config.yaml
d_model: 160
n_head: 5
n_kv_head: 5
head_dim: 32
positions: "learned"
parallel_block: false
doc_mask: false
Each number is 128 + 24 x the weight over the matrix's rms, rounded and kept within 0 to 255. Layers, rows and columns count from 0. Numbers have three digits each.

# up: layer 3 MLP up, 640x160, rms 0.213, rows 547-630, columns 64-95
# down: layer 3 MLP down (transposed), 640x160, rms 0.142, rows 547-630, columns 64-95
up547:144148134112109112148141138099183079102117129132110122127143154153156084107075131117125137116144
down547:144151110130125146097155077133073133099096141108154134082118113134218133066120136091156126126127
up548:119144115125134134087070117112133125128141117165097156127151134122110103164176166130089115111120
down548:155158106113119102131126131122102117146125105098131119154130132116084128111188121098142082176126
up549:124155150099152123127123113135119170140154123097121120158087126114139122143154128126150134132126
down549:115129139152129126129113129151132117117109151157121147105110117097111135132138160122129152111169
up550:116191152118121182097132149132107147138116148131160096089099184104120148082124135123153105124086
down550:170114164122080122126125113139174144173134083084145134164158099148093119131109080150134185148153
up551:122064154139122126116139148121129108132130149143146133153135080146111102139148141092129111160144
down551:100094127143103119124164116120113107161142154146164119145092159146131140122109129126162111089125
up552:110168108144136121084156112103090104067154149155077139110150176098162126133151145069107170125162
down552:119096166109141125136155122132143139151138103163191152096107130143152136122093112112126098120106
up553:168149083140174144153112168117095127147139115156106120122103145152182130145100153119108139132080
down553:098171101166096122125107133106122154117121031134137139105170124121130092122126167097108166156142
up554:156113078153126057121143126103136175098156107135104175132138099151114095148088169105093106145102
down554:167107115169100151137113167134115115130137120133132073150116133085155084128138106139112169172138
up555:130108099144090143123145159138098111133125134084166172171122183177141119145131142156093102103060
down555:189127130137185073096128151143173170150083174094130098101138104129139092156127095139159101147107
up556:146123143119161126160160129091148139113141129099120141172151145158104102136144127133104134065102
down556:108079123161136155127134123126145136082164149148091159083126157095122128173105141125171183112187
up557:115145109121116156152101131132129145131117125117139119113126159141110125069143158137154145103133
down557:149115122142119120169116139112119150099175112119137123116157146133158145150130148126126143133097
up558:096117198144143120132131067098133157084159137153122171152165113164153071132133142122118104145154
down558:116160156081136098117147124115147173113148103083139133151123153080111151150070075106150094203139
up559:122142126128139122173157110156139121145153123089119214147105165156089153114158125136146141138115
down559:117144113129093104146152156108136153155131122069212089127156122099138124139101055110134104128121
up560:130126088118153158143136140111120103118109139116108152159096157095159095092186119163133096163124
down560:126135130128133148146126138153147146106126144115110133123123146097107125103086144103151163177127
up561:151168130163140100164142089119117146106187151107122135165108148128107136147133147083137108142066
down561:124154157126136145147129106125081123132098145072136132141153163087128126069124136138125104145076
up562:130091127164186114128105129133114118154131091130105156167124144174132113156132109105104127084071
down562:124184146092090132125145102107146115140122177134152134077137071143146172141153170118085151136149
up563:131119118101124108148123150096156148137168126125184150140125120119102103115147151117132136178112
down563:114130135139177065132097043158143137173164146137130106108134141167121111154138093101135090174144
up564:148110095114186133158100096131101094089088185137115149098186113173119129157077152182115103051118
down564:107133206159176116056109129125118137167145156170155168169126095109148131193123174135033144151104
up565:125122133143149154107109149090138112125118130118132161139111134092116098080156117156160100117100
down565:120157131158123097110175141138152110122132126114113148096132117148159100160150126155135177093140
up566:190151148132116152149146083082125138144155136154174152119136167131117154102106113154116120116102
down566:146120114163139154085105112117110090125114125146131146163133158126121089095144107159117129175137
up567:141115115124121115122137148148147138110138162106122161118097120083103151133128091127100115125100
down567:120144183118189103134120130117153069139122149097119110093128104172172125092104135094107119093140
up568:139132084139167151118102101171121145086153160114140153149151115103109120110153092138143114062157
down568:183107105097150159102136103146094120122108111158105140147113109148116127126147092113122118119110
up569:109156153131157171172146168134137083139097103154114134067073105137159147246134171173152122088114
down569:106170119093110117112138154145211060193093138156126164118148133155121144212217125135098146064114
up570:185107143155132128134172101129139128131103112120129161177105107142144146125064104117131112106137
down570:112110112145108126119125114106127112137122141098119131131127125107124137111110128137148129137152
up571:140137151150149115111145096124129125109125091154149147133101091114152139113104155175147136113115
down571:161115078104123142130088110112124128122143167118155165176154172149083148189111111135136126128140
up572:104137125082141110144163121141113129159147148149127147148079149102109149112082147160098117127135
down572:155125110126117137138171103182141158123171118125153100135117128111158135089171119128121073146163
up573:131099116150137119124154103084129148168131102157130108093120160110155140146128098112104115154148
down573:096118117099147161134104141152128113093117163116134133121143129134130099153161112120105125165116
up574:130120135126151131116119151087125115120111120112115132136120126119109113127081130128135104082120
down574:149114138102150120110167141104115162114116132131125151091080134101121133140099141169117153112134
up575:081102128111074111129090150155141118110139073150085100180155083168142156110085153087125126136168
down575:141109110181107176103112095194115163115113138112133155140123128113137175173120143142077147152127
up576:133112148135110140167111094108139054109096193133081112162141173148141118129132098119149151115135
down576:155136108099175095081165108131160119136118114099150174093124104102132171113165181119138106174149
up577:161129178128103105119096137150109105108136110118102139070154118174106138113162114111130147170130
down577:099152121133143143115090135104142142136127135121099170129139098123142130081129131135143114139127
up578:146104114163137143094130117136114140170121125132088148150103131131099123145144099141106133123125
down578:096121106150132104106120109148122163110134127084123126126112151125129107134166154128128123116114
up579:127143127175122146136173127127193153142157164135109120128116131143134125112131121110159087106123
down579:106115127171116105143115134105117129151108106135117150121142142099123148128082087121083169076127
up580:084127173094101136103104103122154123119144102134087060118162172099116132107119142089137154132151
down580:083108109101131130110137149132125146112081103132106152135118099152064133122147081166072094115138
up581:083107153071120172085158143137105124115108077112103085161101124138128099119095150106114130129127
down581:129131120134126129140131112118154151108119123115122162113126110133132144127112135128145122123144
up582:104133133172162121130105136096123133114156120167064133152141086124143115122150131159100145143114
down582:137115144141174161157132129095103130183189159143132131117116162163163112088152076111130117126112
up583:152075160140117134148128126158135092148122121137128123114131138141120120136165112126112083109121
down583:106115142152119119153125156111098124080149104117114114085129129125110141158113124161140194116104
up584:142090113163083136100107134109151148110130136128140132165117101116178164118142135153135125089090
down584:107139174157129119104136193128130130121103118155087160123108100079153171112103185147068088130156
up585:096130087130201128109145118151094112155154146152108109123111155130140131129120193138091127131116
down585:093133102162099179102096140161123072165184139122104110107076110158103101055132106169117170108123
up586:108111121118116124115104150105136086142132090140121086117101158127151125142124119140123142124182
down586:128144147097108112165138121144155104124113144133137133122137117149197091098172093124170089068117
up587:140146130118164096147122120124114132131112123139144130077164113151153151137165168094121125131141
down587:113172130115100110125156150139140127128108146118110084125120140107144136129118140118123165134138
up588:142167146096133144140138104120169112108143124106137109149145086128139148122144131101126156088136
down588:143106100144147142129154123163145132160119165132094185130136107154098115117141107132097131134085
up589:117094097099098164109136101120160154114158115161119129091159109103174152124143130126191103148165
down589:130119127099108133155134119123149193133149141119134139118164129110111145136144107112122108126135
up590:092163114111138152113115065162097133137139108137085124120131139144116153141128121103122139105074
down590:108149092104094108071101098146116118138083104115140123146136083114093114144161082144082081191108
up591:129157144127146132117126132096105127116143111140104135146141152102132129121164140089145114151161
down591:135092163149125144102160109106113105128096139131114155117169111105135122119133145139125124135122
up592:122125133141133118130132124125120130136126129125119128127114129118105127116119122128125132120136
down592:122139110130128126140135129134119127123141123133121125134135142116124133129124128127109137113143
up593:122148141143093127117096141136124115145101149171077067164110098188118124125122124107132136112127
down593:112097104120061105130117117122145120110094141115132152107150152157132170127182161162155131107094
up594:133123114125128178160142086108127131121117129144078095191160114138122121109138114163118116142151
down594:132131157127147106137137112074109084130134099085130172132131102164167104100181139179121136110111
up595:105128164091132144145138125147152136075189117143118126109119085116073101145115161119159142137115
down595:127142105151153093131152105126121115135137117127133136136114137115136114106134130136099105084099
up596:131123112085130173142126101095114158143124144120110130122130122127157133077125120132120180101168
down596:134125110110086103114124138063123150120120121114109148138142124174132127141144156110131168119149
up597:135114114164126123128115146152128122184104133086139111103100164133102112136132100140116084118123
down597:125143180142171104115157128143137113145176126089183130156119120142159117118128137121136125147151
up598:125103174178172103115136103101129129171106127130116120162101134113129136122098138125159104165137
down598:092164106139177170155145108134123128123151145109136143155173136138140143139117176118147120097150
up599:149108123120142145151173133095129084079113153156051128105163134136139109110061123133136169125161
down599:125151156142168124129153134172115138146171143133155082133129117108134140147139117112115142158123
up600:124159110107162141094162148101209067150164151140113136092104125127136068166162102162137112124130
down600:118144122143116123113156121125093105121072118115157135122139132107134101139084134082051157164114
up601:174098131114132131139140159072113125161101058148118105101153124107170172147132126133129140169098
down601:137104147134132075137142168098130102099159144090176075133097103100120109187170143130161128123101
up602:141125146114084167117109140143170150116153142132112128163134143122090126131079183124127161133118
down602:115130138084112119110123093152168101178173164154101143108196137111131109095110115150136094117138
up603:128160149147131157164142113164151104151111103131123152086096097178143142201125115129085145091121
down603:079132133120110137104139181148143085132101126117170163122137145112129131197136117106115142123112
up604:164149114175118133096088149132150147102156108139096128094130122136151154165158137128141101165107
down604:133118144125082119172151134129135152162156144113171131141113148075132091132141132122135076143104
up605:104131131160117112094100152076126120115096090119092119126119141104138104138163182120108100117146
down605:075169092128105109109124138146160078142154196144143133102133155078078138154095081092152174151136
up606:138127122140153107141123162121082117159073120137112116127090134123130114187115142178086144113099
down606:100117123151092131131110127116132097134136158133117148150126101135126123121159129073164143099121
up607:097134178135188137106128128116095182100136127125122108115110113102206144147120197129059105162096
down607:172152111119110108099141112144166163102096102100125088130104130117135118160137108137128123178119
up608:159130148104093122087115145119141111120115125144097150137124127106147097150105151141114140116121
down608:150132140136104116161152090089090123137128153145133124151120188112141162101153113110103168143133
up609:171142148138120126136126087088120141161153173133142131139176125122135149112146144153112168122109
down609:090151123118144124158127122100141154100127113109106112134133127133153129082107132125135116164120
up610:143109146110143139154142104131154131154134145129103162160099130196137096114111125134131118101157
down610:082122131109116140156168167129148112082098143148140124142106136086150147079139136152150166103149
up611:137117124111130154131171114154160086119176106128136106114149151174139092126133156113169119090140
down611:133119116115111131129131158098081106157134162116161122107152104112132148131136129106159156124141
up612:166153145125122123157108117122132121139141114133119112093137112122132145123152108106155141118116
down612:147112167111133129104207105100101129092144125136152114115138112115155138078090142100082096100084
up613:156133140141100173183138124136111124101135103114149110156131172165092144140106099133146099150140
down613:097035154136147098103138151120104116149153158075152121141154170102152115133146136132155191116152
up614:159140119149157156128116145069098139153185168147133128115123131126111148146109131122121134134065
down614:113129104131109171133153159111149131108118116116117147131152139107128134106106123116162121091120
up615:096149100147173125134116126136121120115123135127129132097110136146137087132161149096106148098101
down615:169130122121102154153161154137133100103121129107143136164155143109124139103154116125133085139159
up616:159158118133148127087119171123132123146155079161157164132129142106156129115084103134118102098100
down616:132156130112134134141070147135156105098135156098102125100076130134152135134095075162138106162121
up617:093125099092146116112121129088124156109135108148127116178121102126156124144153175080098101172100
down617:140137158140123141109090122069120121141174144159096181109064147141143145131126135138125133121130
up618:171125057104146146144151139180089121126168129161086138152094140086077128129078161138144140127112
down618:134105097130128119151121195104111130150157135181093113118112144103127108172133133124143123168127
up619:106139105100181121127145142103105132111106098109103100118127141129111169127118136138117116177107
down619:133133130121163162134148179144113086090133104105131132139097117160133126119098145103140153121143
up620:136151100141140121116101095125117171155155112143130136143139120122149130137153134133169168111160
down620:161143122110121122129088145181134104158153139129166123101125118097158161164164116146139120088143
up621:109111125160159130138132092172115152124102145158187134174113145120114120142110128111122108119128
down621:142147138126111162113111105163112121119122122170117111131111137124114129156143135098117120115171
up622:132136082102134108128157111147127133112153163125144151136129163162128139113113148118141150120197
down622:140126125169096164147089140102112154140126160131133117089139125125168142142131125158124125096109
up623:091060145126081168091160112111158119189161166073121102139134158066105110136128153120079149140094
down623:141098178145113140164127108137144103145088120101129140080079118105163137144163101108157100158158
up624:092183146158165124113137169107148132123133124116107105101156135111094142157134163095140086120141
down624:134112097133119112153144102125147103132117115148094122104131131115128157116100122137114117137107
up625:103119103183151084145190098136124125124119157121075115146152108115147108153106122136139125129191
down625:144158114115119122123156143116123112145107195140101158116107100145138118098143094178102094080131
up626:140115145135145128114126121140135121129130148120135116148135099137097141143121100145118141160138
down626:128162148133125118099140129100128130123109129144101143125096145161147106119126163112145109117131
up627:138119127174148147145121162098122110168123132119162120103147149081128118128101104158093137132129
down627:123145140086128117141104131137134147095113144117103143150115108155097150113107150131168125122149
up628:125117094112114098107106142103139139135166128122148158118103104160151160094128096134137073085136
down628:148130113118125111095167148127077106151111090151156142136107140079120119143140119140139109137113
up629:093081147180090144136120108138130138111121146128160099156180112105130112148103133122127115141114
down629:095135128115039163108123142119100141111097150148095109118157121115135118140087120086117115132126
up630:150154119133122139132138115162152108125132101129169111134168135092092124124098135111123120141138
down630:163140148141133108102129131103107135124134109136162164096142140114114136146125147129084077113135